config.yaml
n_layer: 8
d_model: 160
n_head: 2
n_kv_head: 2
head_dim: 64
d_mlp: 640
vocab_size: 1024
activation: "tanh_gelu"
norm: "layernorm"
norm_place: "pre"
norm_eps: 1e-05
positions: "learned"
qk_norm: false
attn_scale: 0.125
bias: "all"
tie_embeddings: true
parallel_block: false
init: "normal"
init_std_qkv: 0.0433
init_std_o: 0.0
init_std_up: 0.0433
init_std_down: 0.0
optimizer: "soap_variant"
lr: 0.00407
beta1: 0.95
beta2: 0.95
weight_decay: 0.045
lr_head: 0.00732
grad_clip: 2.0
warmup_steps: 200
schedule: "wsd"
decay_fraction: 0.657
decay_shape: "linear"
final_lr_fraction: 0.0
batch_tokens: [16384, 32768]
seq_len: 1024
doc_mask: true
train_tokens: 124700000
steps: 5279
dataset: "wikipedia_en"
Each number is 500 + 40 x the weight over its row's rms, rounded and kept within 0 to 999. Layers, rows and columns count from 0. Numbers have three digits each. The size before them is the row's rms in percent of the matrix's.

# up: layer 4 MLP up, 640x160, rms 0.179, rows 112-154, columns 0-159
# down: layer 4 MLP down (transposed), 640x160, rms 0.173, rows 112-153, columns 0-159
up112 102:532506548521558471538534520420504594539445515442464419474513522476488455518545483522462459477548471463591481513446516501505418521467403531467466505503448499422479470485456514533544536507502535541486485447469393514486449476519571442522484511481538496508526485434505570608500494412474492532480533526509553483488559533490486553545496503582491507489447539543417610538508545498518451545523541499527509511466516538492482560507580508510502537514493489520531476437526499483511483462524495
down112 096:522477509451562518509532506490520541532474424517502581487465479545474554565537525427548503554456485513518548500514546566445552566469484531467518497516451513503547527549529517482505553512541466552449511533462484463503492485571523531523463508481456420450493512507410534540527542527497536456542509557548523533552497459488474487479527480532555492542442518452449536476475509541533555513473555526531402432523465458423526492612481515448475533528603512506562497458547506534519500460402507
up113 104:487453466522535530453529453549449481513466518520549580480443467495499483415490533531521534490543519547490542473524481541476519501587572459530521472410550553461461540544518488514479438533440528505506525547504510527517476523488464507512516536544473520480493561533503508495475428476511474551510418503412523526579494466464494560442512546455515529499484431529525480513481448495434528410455567498602520492509540489501403497506566484537507507566484531408517487493484563443432436489532536
down113 110:470477513467433474451476498517546521458462498454562468488500435424458546536526565467504526480533478498479465440544448550461512453572521448573501510458502455508538483401465498483415491552529433450507472510504552456457447584542549522528526495581516519459460468563452513464502500472422441516589536466482495484499518475540402486494494416546437530512477511548520487422480472507514406490451471528521505499504545497525520475478484500481537465446462518579459528515493507553453509536522495
up114 107:566564581488485501429532518477522506496544486470468557496507552521454526503426528499543569544475511465423513515445425506467468490571487467593510530531521472451480487535477488498464536467523509495516497561532444483484494528402486464509549443550547514493433495509539455480483448487512533517542491472481479487456554516445469522492500494543519472503538505487482432534424514497618462476481469455495533498584416579539605468507511553523514519491541438555510519455490467501564492530592489
down114 109:512488512468494489472517518529410498493497521443531505560459564480486539477473501466429558476394488485465512528589539512511489491475538490465490495510452477510501491494497408406494521488553624466504494532506487554467429509462495462491508458524481545559482458473530387484547498539470501444557461559537416453473508521473491467478560520483498476470511442530464516482505491495516526463478510504489472446528455605488483550463434418558534577477507469475524548462579446476533474536495545
up115 089:452541507496548462497435514505491522468427444531511471579407499507516496589548469430483516480517534504496442531461473417462456473503486490535446551505557507456524529564532518492504498560517484458542543508514499465483520518564498485491556453517548478488525411427512484526553429549486471462526488501488532492437513456434420511551544457478526546507453463451425519544509542508499552530541512510561502478550479529567463455467465555520499494524410522522498422475527467489530490407496592
down115 097:479505496485534474520497471390466490538424532424532519560517488513567536468442531423467603411488522516539513527432493530567529544451528522506531500520580478578515559543442511494509520498484475474490441461470521495527532522529491445447463428511545520491475537505493530467515456493515502612459515494478573466474509527497505454502476503488543547498586530517466461551448453550521536543541528546483547574457511550486520467474400520557452513531510435498450513500500490493537533446490550
up116 109:517546495489506503469511481511507473535447507482528477556451489485513403525510438498440608536490513493465553468548538510527481503473508533465562537514534417533465430500572485504568523496550503513512494464499502551540486511436471516451453487477456513511434452571490469537445520465367521500492548449558450504471427516536460473543550512517551573534495495424451408502555498578455506489501509513484440490479523541549505527453490450508468488514493569451571468516477506597530510540522504
down116 113:526446452430463515506579515518500551510527449561481515533429486525529545525495532492587505498499522545476463518415443555406474503527465523494541504474476503467492492532502459487472498470494512512522470521428496519504505428560495537457492441445430418486537446446477505513558474514492529485574557511525447461504456502543428455528484496535422498431509567606451460513549469521529417494540469440472504461470523491491490531516525557542452541508550436414492526485530593511503491503544502
up117 098:600503483507493536493428535495553512559478449522484509544426499500509489469475533479546489490524493482486608447501484489544540548496587573475541480560533472471484483574533492526516472506468464496543558466495585519515480438426497485507592492493495517500483456472567444467524601443442441507427489493539498508463489522532465585509420470545515576467494484472505430543480490489468477493515479446454504488490507527496483505489480549581487574559542472533495558503558530465465441546520443
down117 089:476477428533495509496483540541543490445518494456512426484451529509529529478552555544525444483503601591480565472495554517456435485474516537483512472546484560526497537530540490539519524523513455470467484438497549529520513514429613511504484479502471548511532440448520560440517475463420495513503511461503518510501452516457523525546470517507511436457520468458484467517442563419447530488552549558463463550473507453451564518475474460532467533535535514505591561491537542493494429542452596
up118 082:484495582597493530485522501476518455468463483471531489472587520428549513474416451471575499561577481508476504477470502499481469452444522488523574517482531539461503485540504546471450436472460394515495509540459537418509440529441566456504538524515467556537506500474499522492517494486511449437583496550512466493504497495537463499539530486535471577453517466554591464522410522534563503489504451507546503483459481517509462492568529511517499535549472468449518441497485498482547460594571470
down118 090:502475534506502527542468430568507487529527492511482438488455492481428513471457488513469449470470441554484475528469509492491490530449424522482474450536550481469504541416455497517501538546533568509544539574505521570473480496556529521494460462512507580497508465488429418449485478440444570487467554435461488528493529523504535510411515534480442440546481479532484498502572503440523530510486486540536497477495569510570594505509511444465449445458562529523589540461517520472541583436469552
up119 098:542548462529467544468478480523617498516485578501484468491518535420552623500444447592492512488504441479464518504506490534481466510564504429544480440550448473475413539530524523473531477457495535439504456489480553560539449501411484436464499559555521510509498479546457398460462499546493535424468518520508478479500374515507470523486463482467572535488442507534491502502508529493549465500486542466516481513515496528480492508505543506490516508549473531432502541465442549505458444508523469
down119 108:575513433477518422518479451541478553472511451497490507473536546491508468568495490552541541480521523445505469531454431522499457444564508439515536431592498476481438561549443500528530462475503491475596500504492540462571434454507481518527513518533522507557454504452520546504472516456580533561451491559469472471506477424421441540491518480551501470514562487505546516493525475541452505498488433476589528538434535450501541473511448461484497410499449504493436541467446506469458498521448500
up120 100:502557477494436521504555448534509409534494513478485535478510470462512421490546463543522544508523471495518516519633422523440441508506525478557542468529455468492490495530526564518598463448493511474464573460481507464452558546499528569478537512512494533496494481505561515475420431500434472543475503545511459503500537505540454547548529491517469470500529544484529503590407497496485496503537523408567537555568473499519507568521493492540440558470438503484476501503459508436437459470483469
down120 118:492592546535549617509491477392417471499514523470496561472444497477526523453565479511390466499456571471496518495581578518465521506449487543491445496509530473450524436507511520568500459562468550468531571489520482535504459528495414544513512515469463539502511559416492563533464580452490511477558488478490507508516491470509479416511482503567461503552510474474478509458485497498496505487452569458492519526500423555498517454460509491557530512536537523462491491479461445549546484509468462
up121 103:556524550494515533562499517410493511519516514487556429448509541499504527514565484565523480514517442532494576454534517458530498475514484543553498552532444540535532495430525501562472465475545474484501401483507448486445475532550546494563551529471505519518535593591460565481483567537507457531480479494540498539473491430514486533439423439553426477489515502501500479512525550514510436485520473472563490493434530512531476500493535422500551518469464498543512588535469551500522416578450534
down121 094:497477501513514451476566522532394522532504504569510537557497441553498505447531476456422470537491504477482536563549519449481408459427462495499473451482520494432452510584431496512477413524490471513467534560423495514508528491524442480448485559487484461474543499450522459514491607526479470500464545491479528431515547538481468517462516541510575482521535527414409511518457511489455478435552510442477464524481441487495522504476449479500504573543552529458456530536574481490485509523528543
up122 095:482520518484491516478512461496534465513547476465529462511457506527471509455473610410475533503461406464548476557566582537564585519454450517524493524501527511561525482497493444456483484541540507523525520541535499533448495476517488564537516451494514536481480490543500544554488514455489463536486442551492481469552516423508458565539529450447514483427421512454586558490480573451428487458536551502493484519458430447507557473551466518496533463414501466575522503475484519576450480506466515
down122 096:510529580506485528492476468493518471480547567472553529462483523536538502481484519480499456487546390461543578464494534583502419527557496487502482503469453530505429430540548551465442515527474466504557541431503507397548502479519511517453508557552498508480578504470445618489472533526476554523482496431504527524472491488547533504508535557472544564505541516536532464469514507451514503566539506575461488464455503472514497526467514545544516419494415494451555553563483544523532474538525540
up123 089:487564545500523490543530529533480477396436512538417488540441515569482515556546523608470491533512516487540508510475482521430503537462484497517480484438491478497507497506545478591545516482463467487457538541420476455567522403493507481437610439472514482482493557507474515497508424541484567479489495496536584469520492569468514506473473501499469448502548465481462578486525532494514525520549554582505532480475522570558587533512535498518498511462502530530506513449495473450459532487496411
down123 091:455446433542515523513458406531491503496513546440514537476511483476472433469492487528565437464560532464552549599494513510547467467476479527441533473478455501447520440524491485477461528413429537556475545570503420474442490453524438597465462490498540498524547554491455510475483588449516502497543559507489469430518608532430529500511435533491557504478519515487462527459457519541451503430492510492483486503479544502458518480426457488475490472595529472509506513495490517499458476532469511
up124 102:495488535427462469471510533498399547477437492505506553525511474445493494443578496536531554437506418495519553482496495600439533513443534507487593537559494557520514475525462546497510471560537520500543445511505479469483481549487478611480600461520583488533448469502507441491399481445484528457507522544514484573471461552427515539518523477486479537513551461516500505519499481491487475528503511470472549573557512510457497544542524486500440511547475464551480524455569574459474513524487503
down124 096:536510529446536449514521505490447546456501475452454468504525463526593510460538407509541461471459565521408486495475545481488443521504471557479429526520477503513459446468520538518461477548501502552466449548539489473502495578507559518562451530453524546525408489487479495546480423471453485537505508465491518452496527506458488489482479549517399493492526447435528499538500564537460552495605447588453473519525517556467482511479493542439552519523496562504469485550451481476473569536525579
up125 100:471486474524415448457509566423496589538478545450431528527421483531455453537499523482428478512562514461471467450521513467526481521539464460521567484543489529518481544556446491446513492523495580506566487522553484509528513538516464473510477494537423509478447469414536485455493463505477497561507543417508511499483508470480502563472486517467508490494465483539566512619532541484492490547436493461464516488453604450472468492583509558490532493462446490531453513466462501508530419436551502
down125 097:518489531502516606528500511541499437495502526452528419465505552420472412491466501510546566527507548517495549553469525516489459545494485533480497500477451511460552519471550539449430467436464489499472517420455458519550493505543458514499416441440535461466473508504469549438450419532537517537507527509477473534475478482505484441637474499516522542479510513491442483473461555575500532508491426464635487475505500493502523502476481569508505515507473532422521525495508567468545465539502479
up126 102:540513453522480463499540494469500543560473477510487483533587463540540510457514525493472536505496482495555494449488527446473531517499550577542449542534502440468466438491548506446507489475485461522485533480443497583496480499502544445456423518490565491572499457591529378518549473579443479466482527432522565458498504482522493473442457501494404500474453509552483513558493496547534514460501525519439399520446481487571512584541542510433443492481510491524479479475509482462500574570472508
down126 098:510554529499567528444439471502466515508506515528511510502541491516441562486529513432503611466517471446496443511527474534563528534443451416502500443539501496543553435551475475440499506479477467534614474469440491495459517468560534520562554495438487510544543530536476508429455537446464514539446477490434410537463543446530493464499499501491549523498571513558536450477556445453495467438487509487590503474508507570432457507520497532493509554543542451512469495495509495482480492421522464
up127 099:484506485493544516521468435479447529554442563553532496481499556527488450479545482557520552459573491473542489466514426411496494553536478509493530481488462513430409542523500511447555556491507494543471559506503477432497395478459522543556480485478549484484515524484522457508496471475476428422562487490493482502530590497519494439449553565508590461434521450553544464459535515510444552545476518452554478437505507496535501478525483560510506564480465446446510508455542568473492529535534551
down127 098:571421459517496480479482526486514519556500514454510442535503571501494437482560537389530512517483492537441485535494542521489507531509479517401568495523429498508582528552541507511515485498506495545459423497567499484566515494480528479505472544497446547533496543481525543468477499534460405428542464519516500465574434529509471511549510496492476494401497485437439504461502518481490546471541517508495468495566436393528477540494491448469518491532482575485533508508413549455455596500469494
up128 108:525543563410487480471473441535498466505476481563523465504550469545510495457582525461498512539504475534506510466507444430483540523568515553445477463547518456520409470528461521495512482520505396555513487524600526477478470557444498440524486440494445429540434508480511473565477575492570406445524439489523527558499492506540515486536552558435476517512536539472541502449474534501561467478469562517538570471484548518515503514469461556472527470488499519563545447530555518531506450514525522
down128 107:558456592447495492477517524493521481518494522495561486493482418451570563479512492498553423529441443440553535557497421523502514515572464518499488486483507502496477449496505521552429490539485379447459495526571475494539572528465446566458546499470483490473488520556436474537520542516549464411527498485485530412555447517526454466464500505537401514465526448474571468439461515528504533510537442488468501534413527505551523489509469548438481484490529526504496465515471543530526518466510517
up129 104:483548477516434478450478493559481515536491527501506485503513433497541482474460496449506464484565482481502508434566431543470475497454468437485527588536437475498565488469532546547530459469552581513440505502548471490482472497471529492530563462502573474461478542488489437496575540426435519419460480514479517608475482507570551501486436454515495526526526536491508513429532575487545522564518543613484527501555462570542542478483486506458458450522498479475496525481507557482491508430455443
down129 097:548474463485439507429514517473500444515505518469462418557602526526444553484465466509450509479525483460507476463452567482535468508535532431487553532477483490499453488526486516456458443490481432509510486490506527576483545522593504491572533517472501527438477551495471488497566498473594476520528521462506467398470514501485463505430470521488473454472527455479554536472469482463525508491435546411571519507581467472510535451472544412482454559497478511508523426486522607514474543529537485
up130 110:484491586515498452486470503520465457507543530519473499502485542435564493504470481510450415438483513469477554453455533523501498514513513490514579482472467499475527492490547528484476463415471574502497392474476486425492503535467510546426616550516464581534589496556518436454496530466499586516517456555481481470577496463516508476477474488555507543456474478470512532503541492535518468477510483575490562479540501592507593522543468527527513559517499478474470458566487487543459490424442489
down130 114:530502445543494477559476467424489548489547461473486446506445497474506511560559455513535482501469514577469494458547470554530534445524489474472535495553476504484485500515376560518572519476504521502510475461494453536539501459463539545511484464561541525535443556533489537493466477510520407553552487507532475507452560512508555425477547495527504431581540504469493486440527464523524463522529561499466449457508472371502484513506439422517554499535536481482548512467459479469511575416564515
up131 096:506468455513473503514510501492556535419490452523449440515555488462542486487450493461501475493555494519566585514533514502590496463456493543507553482501542542507407407491502483453500467447405562494473484532535506476468537531488366509421476490484499546549510539531472478565489450480465481511499567484528455447525437506559485508511574520359533495441499523526517505490488519559479495447485465528454526546473555558500511534545494469501502467526509474436503488519499514528510506478593547
down131 101:463533461529451495575487450540456446506514509484513491463534498538484510500499451486426500477501497441501473476536500578464418520518504554567490490584556522522520507451527456495494459514559491547505538557415505518534563508536574546511454444500478472421501517503487471450536523553545450528520510499439491537414482525495542572473521445453529483581522410524584476532478534510557555502428513552449465524515423458501579489518503506521500484405512520523518470462553511547474448543491449
up132 085:469494539495416445465529525469454486507586450494446550452496505498544449493587521496488476457491528589586440473536533500515498489503539463491546471455522457506467597487495510462500520503474454508497541496483484442470443558506459426465523461471476483454528514477502484526424478476533445473409554521512468393445503490442514481491367427461544475523460509494505419490522531512482522526534462558554481515532505475542489496511439505502496497534525513495503517501492545591561533562482429
down132 103:486484526477492515523501460539577462576487470466470559547556460583529477454481531528518548472466442491452468469543494525594482447496399491469520451474473485498550482507496495485526471545485502511507454491511443498498436450422519593430560524462527537495529485473463451521525469443497470503530501495428488508458436556508488521418513539481468453499529475538487492551568470501561465586505497509463571511536572496471433555518492496452460503471502461500547502479414536549523433601522511
up133 101:525461457546525472482521579550522518512558456473556504481475474561535468534517510454447452558557532472544502515515524488462481512524484546509479525531419493434510468473495525389459550481481512492486493503519494461420503500483515584427500426525506565492541509516568563517442465497526535546530452569529532547478423500485535478630565493525538489475503601527427422544578456501483528456528537513480528478507448515521532497513531564565485511483537500540441516507488503490478505563455495
down133 093:573532432492521473418537471459508501442537587432477530523487522557488453437504534545477551492453511481536537539547456573449530571508539502449529501489511461486545461458456504512436549489457485547531455511477498511476524502511507511391560503482513487470585537492553465523461466451482493489519497564454548526508546473439574518547520463446440525551510539526454516543566478457500536464453491513498513522529518473433593524461520545542450499560501507484466437504496481464379481488541522
up134 104:533432443486505475456491505422487462497522506558497518507461466474429486487551441569562479516517446471486453550501450512550494463475481498489542407532460547565486451482548410518546446462541485451491534520462547525480511486458445497508487495420501503502473504527424460609518500476545524488437524577504522495522471503497517521569468502536541524511570480491488525505558478514512448525428469472527504588470475570491519563475475443390534497556426439477526505522522500456453561489487454
down134 110:481522563474460479567518469522459481454490533484462543540601486451540488433444458471435517416421462499519514480540494517474508490500473444429516533498548508488453491457529505436564513494484571485486530549469492498474498562444506544538520523518543500483537530482486421513544537492490574555527517495514584489527467515482412529459523538555518514499480516518505485496454497557527469466568451490506451485497486503499495451428516550555491538504546589412587473447508571563431426452515515
up135 102:472466452521497498560477486570444515496479474514476534518394534489551547463473493485428529546546497524565522545482486536459528425476532538487501462481541524546509542537513488447434487463558416540533549456455514537469557548527505498452502455545567520468469498568486556507443414476492560498502473460457589419491579567401513442525534513490500480458512503522452456490438555538501541443491504528523519500477465481494464469482532571457547544489527478504555465535560518440518442477488507
down135 098:524516457523515463522541529534559528518514526516434428458428440539490561463475492530533536458465507539512511525472387505460518571575532444482460486475401484524494510552435496555504504540465484519582517579542482513457586473478550474444503505432457527497519509462497411518588499505438506513445546501481500476512489479529469513516439495548541451511517487478583539480483517439484479516552503528483513547498432466467514506463499464522581494518491600498433465465496450517460513515441557
up136 104:495525526549470546530477479614415546486528601491439556520555526475464471480454507533467421534450559501538567501525496567458546496474491455531455506501503514474485500507519468437517447537437515447478435568499478496496511470461506512427512423543485523532496508521483449517479490510513547471585472502521485534546526455519527523486505511426511425436518525525497513494486496485435498591390523521473569520534445509469538490461432496527485547507588533519503524538467582453497466450470488
down136 100:486519531556458483467441461508541486507441497541497540480466571534533526542540429451453526533484542471527483563433542528539469469518475558425502446489496483517501471547502507500473472432494515560508407462460521520385435507554481534491422500574561500462443535426414523616482525498562476501534551500423502512547495520481531477560503510455553545538423503481496598515459430524548502465471500493480446530503487510478545484529485479472479548499542522514517470538491486499526452456487511
up137 106:522501498565545500541563404437479515509508556489523535534456487486486561597527498427469395529535503458489555464486459501498490529465556447516544536492490524495492506512489512492523519586525432473519502471507530506454459450450526502490540520477528541491519569546501511565451509440558512533481471455494457484555507472507517420412535584458463527488508515514577496497478533452443589480482552559474462513489546551552496489536481467530552412538532461493461509567446435495478455438469498
down137 107:487506523468508511490505474451535530528567486481465489503504490493508458534505493536585444535534405517527541507457521468467472488492543456511401516544495435515577479460470485577493472598463392537478469473445488528533496513500545544523494479543487527489549354532478510463499437426465455519487542482592467490503453523500508495535517531580534531464458531520550439477445529556562528492452476521473502550490496475535533527469498528530502529567535407524469584520472474530529515467522535
up138 099:461473485471439594600466553468468551480539459515469500534490532486500495492559479578468469449463490507551480444462515463578431469502555488499506568457459487466489438462454453521545490498519612465590530553492511472494507504459490456466491543506448556504473475491547439519535427508513539514459520486507510502522525447523516540516573492522449497454522487539497501536459511500396515446518571505445589460453453551507531540550500482540465450516502443554432509500479469452537563466487512
down138 104:587450494507542404491637516493502513484531448533471506502501541460514530416546551489498430519504486467500480580508507436552543519511466545484489513450530515546559451467505583470497525540542524466458537446467474510500488462477484487503490497504460567549502471471573513535513559568469607453548510505535482491457527458425502537530486443479517488525527551498518451491496504511496552515463524480434490485455411461523549491463492442552505476445544501575567522467435559497505470492539559
up139 096:499531439543543450487488382507449572513570544515539498405460470533499466431421540437479473500464498541483469472480605473526526538546504492457542478468498499492495492455505415471553462514512470548481532481514452477540522526484478575463503530489491565501463450462458552503465467564443532578463561525485537472464485455543542491513467510478513458452451535553470523447484546512436525528482516575533516538541482478509581530531496459477500511503554559532485470515515504525393528447528446
down139 099:520524455575439456473488489512421478512521447536534492476416510513473503447512545413387500509524462533478512517477444495509555544485536514475511515528486497517509415499518501478482445513494510551518516514487487481496475467437439507518497598489522465479488462472538509434456507499563415473519462529595418441457516462529550538544515515476504532527496531498493530516548511565627581548536538527422463443535546446556416495505493527505498479444496456485515504435491512569514537525493496
up140 109:532566485516464505555508495496443527523483542555483463413522445496570454485461600505535515537494491455509476493569516477515475482536526540540509496486529500554519503466522448457589538421481540483483437508514538460523505495564487494518470491554509504445553453439482487568502499552423423559511427516476475571478535522543454419488504465467490486477507459560452495485550546496526410555555563477418514472554483526496495470391517492554494526523572503570509481496523487488572531522496505
down140 096:431540472485452535472531463523340529501539581447495475478552482534495446470428539547583520465514526487541502489466483488438469560525471455541430567445530480535469531504477433609469532551566487453496468506499518527518475528504521478513520508493487482399479529522474493531541503486460483572473505487493463448431516533474452508466538463523496512462478421407476511464486517500509471539527467538451527559556492462496502467530505467565539553518462471479451549547538497552505552489498543
up141 102:554541494498414450469486562437534578548498417539488513509502474517523524427459391524481500466491522457565460483436556531432471525491451514524527449545527532503477525442501558452598542513494493555494478523497523538543517457507500501547507430483492511536490549531505489514485433493508522503566443461593518551474483449499478500494535497466532548465518486534468524459516500459546454546517528515526538493472511573508492569546599419519463464493495427489540488446510583488483450582498477
down141 095:508510463513550433540468442464489474557571492522518548504540468505550479470544481486554476476490516543551522447474558461504525564423472473496558500518398502563517474541506556560544464595517522512546606507551558484568541471516508523544558513464484472456493499505490606471537421550554511484522576544486444495459452488458542495560448475498563435518479499515499512490498501439558506522453518449547483553459475574464475480447520506511497496499529478518538514513484531406530455540477504
up142 097:443490443533486516548447480528537501454517565500517466486527504487465429461463520484511514566528471525513459488481505440518479522516437427515518511475572507460505509549512496491441523477458549525504494489561501459559563534559527549493512491402571469507451513450472497504448535567462461493491520597486498524421510448519531480480551492536490537480483537544461577438521587542493519463510497436482525528559610464457473510546494526558497522521500480565625492501515567549506512434513434
down142 095:592505555568480471498463579455552534461521523475502528512567480427550513531458487528433497585449526494451482510486503505475554504450492520504477470502426501558524503476495552445518563472523427486442508506505536528465520453544496532512483529536443494560593498513489547541538427457501489512484499443479543548468492585495535547527502566458536562434447448528486441491503521481479480501508537529437474482450494446486534506449521520461532468524538555519377520540514457552438507556533441
up143 099:484472490493564536463444455493509487521513531495494495559486492503413530498502533514513539550480504426527509545541512521411546518581539502455604571452454537428469503489506534421533470485459549500492529490612563497548582494554515456486474524498515513468474480474468458522469571498505487503496525452480508524478619460476531461465515556533536421444490504574501489534530531533539471490540495500534521482475516549476545522550469503429429561468522417534538445510577520564500496514490478
down143 097:598520474639508474488542499471553480519520540548424466522523451525567562468507485483511560467566528538464548524509525570517441442463497492465473437453556549545456472453481444494467531478487534494556513547425495499533569536505515462438476469538498549414503495564468548508558478537552460547447569492542496497436437510496505481512449582474525482505487507468447502514497534522517535513494508490473514493518463497527504512434489536544475486521448553547493443534436482472465505483559588
up144 109:464478512586491444466529498480461508557412463518458482453516487507488460499509508526575536501452499503522507466499508552403458515496528463487471420530439466524537497478552521479467429516467554524572545550532460499514570558522531552525523476569531454480506501519411541562482425574526472508468460466546549511579485531534434485484558454543519477516533477419539464478526483571545520414522481480570435450443522524505527575505468504492514480551497481552539535447472509516521467535471464
down144 103:542475532542428459426487554492463448504492488470534501493462534486468505551488421489569475415488555557520498519421510568584420455496557425396471557493451397503488435484495466495473460428544532501523532502567540534488488510456501482541566511518514493480537505512490510520499505464517510491479532475488520504523509486516530534485465447440514506513506484543562545576503415444489560477492469500441527458413527547472507546552445528496501462503475565505444498512465494505397518474547487
up145 109:526516487504475500573521508484556471479490522526578488470457570501527538484433583495564523515467506475490468476435457470427528522501502438600514517452516485544457501515459432542597524518482534560537385472543463444509459513539529488444501485496491481442459522392458525473427512582471483477486503479525482465425480511482450467494514451535405448534493520499490547471462483542476474486550551461566553533462494528479492511498520476505595545514528518442534541509511467519533495551457464
down145 106:548507542488522510478544530537485550544438536545469463575476500495516527536510566529481623513525464420510524524478524430488479489497456504594456533471524544509491439481431549461443483456526490473499480563537498449517579529457480466544514517465402511504560486437542439451483529511525568510468509528552455488543466476515442604485456523482543504471445538511495536469456521553496535527538435496464476488452581484512530453498600453487499535534445553441505475512500503537445495512523490
up146 099:495489534472466504548426511465511480477536499555522506606412511478514528487464394573506506479449491401453482495546447445492513477517509491495510555479484452434488467506524527466514482512446527540452482561531487535539529472522519528424513536529536496518534512496498537529525452460457492493444508500554536487486519477508452408462484505501488582488588472467365475455596521428409456510477511482476499507525487481510495483441575501462463523485542537462497518568504566535457552507499462
down146 089:485561465507503486462485538520564422514512497521492503456543538551506469500494558507503515529503508457505504458485553501573523541518473564530484480483478447415511489502541462515482488508538514458494477433494562456511470558484582472494500491522398469451466448525480552427496395556592476426569551555574463506492433505482487523542482484469521477540481504546504497485415507557505477432501531523528529496460476541510555488512518570487581484525494448521498460565455467531527487602459588
up147 099:482475567473484502590432540446485462543513507529513473513505526437526509454525471516508475536526438488478510502495507497499469487514476471483523443469542542468447512526544563522497425477498505515430458510531484461535514486515496528551494446572454504491570562460405475477558368502511527477521501550523470512500526556463456526490477524530440393495519480523518494487596558485451545477474557512497519556526537546548520538513468463504457501642548515433584545523495489526496566542531507
down147 101:482512412515602537517541427504513507491450506450528512486510505486512489511567389499403453527464455455521404484486377519488529451467539576520481553555521513499504530581508466439504480525464537442509460453472528526488529482486435482449469444525516446469534532559534468519458550560510538487507494387536502547551548534472508542522536519517501516563489507442516560518533439483472480512500528469473515524495504462538546518504504479503460457560474527535472437440551533479524448494465496
up148 105:471517445482507534548478466499535585498528494538522501564541487474531479519580499408458482522507478467521469458479522519475547441557473434447442576517492445514496558494392454438472462456516540492517424574395473443510490487467537546582557525490509493541536501526457502538461552551410522465557523522506553532463497534525488563434480478505491481511542526536526532516483532504506486484535475539540445534526485518512519558519492493490527445394484482436465510463546553463533533492436534
down148 097:505494522485493515491528533540514505495544527495486509471486485480531465480576559510634552488480499477488421457529503522563543479479492494538508517525457494493518497517580578563466509541484552461544456459402510543539489529532568475478578516554473484451435491501498491476454445481501557571486533511510480476480484536469494508573421504488528455495569441439520507519428573500490456481505509520500578554470552453483432533496595509440553425502449542514505477573530523547531422502490477
up149 094:425424446530526518466536511471496564459530592456554466557547523583467458570547493504528543562474565486491575463491480461526458529504442558418488531557488552473545570536502473477453474457422487502472480455514529522527522485483473503480526463499424482411448401489481432517453475462473535530494477514520559475542459432483449572569516527488439486506488496478513504475466498526478468473401494502523482463513508584489541568483506495498512495489491479464497563481499516566530528506532475
down149 099:492528528475543538476482473469473433453518431468454444530522512562523518450543506575519559542513484458487505557519494487503511510541551475478489517551480513447506494523510508504476484481410497476566483412555529527555401470522432524502437462448486525441392569492492420489456552522433559622464513536471415503484499464530532488535503508498485514527466514508533505480451534493536526522507555470453441533542533560505470470483466467481580495472471467460496452496521448525522551497448409
up150 101:508515560490502468544454497432509430478464449472513438412508510427549439468535527558551445478502518513534526575510437510526495517529525515436548555471511536487541546536503446484565579571505490534474491445517467544469545479535582482482525397499593514447504470510429462524444533463532524558439522463498549520443495519486504509527573464536440535456493511508476513465477462535463457474517526508463537522502525516503517532519555587434535460452549454515583505446475493520524504559502486
down150 104:520473498464501605488527517535513485480497480535532507450532554541487506517469558516504512462522475465506502524511532535499575429520506559558468473532551564502415555462528516497475529423470488503569526471471513476515468545570548439503439441527441541526545460495528533409559459515506482484570504564548461481499569535490519491524488476495557474472536463488454399468522545543499558486477506501527433577528451477489452403533470477544563527427561549537482525471503513520540544536545443
up151 087:460549493474537504560529550511561532498502546509439494502557461522460517491570543489472488465440462456564453515450524524427464562431455394534489551492478553516523491473531507474488513494491476407457498493446585485561505541444457561440520520470544516544552508473529504468483496513518531517440477542488576546541533470519466533581532520506445459460525565469554481516528535545498557544437523476528491464484463582455530525488522490504490385536542522492485555520478438428453520476532512
down151 087:426569463486457436498539531515523525507526524429490517442579475495514477520485515466570427486494481464445520570504473509536542592472373490484501550445535490459559543515481464493508530476473494515463563489544489452474386492572511530448463453535438485474585437501416461529476468492537455466538473548477534550533453480506472466520498475516504506475440504512455557481459499522529430552491536525546533442569495474486470509488493526441457492491441539466504548518552515556554455491496503
up152 102:424504457606563501502460480424516549465536471538437481488517447502482465531473540503465487577487509465407471494453458526446541563563453491557550457577496524544431444531487525543538575495524513500540462523514503480573458524534474446487488446530504523463534477460504496531515520585538453558511501469567506521459502526512468526478481416498495526542458556513486502438513501577454455607563489462567503532482563465498516510507515520530500475463493474525565501482560491468541501561455519
down152 095:550473539548498535516524534478482455506614493534473442526486531524492464497537515461598527484583549456488519458501444585554516511448533506473458497588521455487479479507585545578477512493533488467604503520469474414497453468497489545539522504452466493560455469530539497545587440507567511503515504534518521442514491498445525527471487520542476514481621501488578463489484497530529554442529509497465523521493533479484508466448465522494495483457444513530451583577538478478529572487497511
up153 101:487494482532592517516512498518439503555486458527555487514446450442478462534443432499507482471435548488542520526480497501517589492509578483499420544540464511501560422485483547472527529485498473497580512461502460498430540559569476515524477529510450490571516527440465496479423522524468465586455490537550516526524558488473429483571490526508514555505469533496456486452480509463462476555496483600459471544498525560518493556416501554511487453483508469586477485572473519557483468559496559
down153 100:455536554508516537552500572451492453481490474502529541460485525474476484522529458410452503478498553540495490411483501475501465477451502460473495444500471470487562462443471490537502476539601455482527463456442459492523548500459459515472471533473462448481524530469576482414493442422467493466492554469486466589518591470495557511474518464500515477450478494463501537550384508541546473468468562502453477522513509518480478461445461510541469504552485462524542449463471417572536399457491524
up154 120:432515540533507531527530454445523436511516528520470449478469455454424409467459472601581501488484548559514543552537528500487512469529502480495505473521485504535501479535491535547546521467540536559479402532580429500469509528471414504465442501566531495534501438390532453498452473509456429488452521446497534509525498485496468501533511490476443588475508522485471494411477487427490520502464518512488558477503451496493554464540388438509483548550507508554485510517547521528535501547491501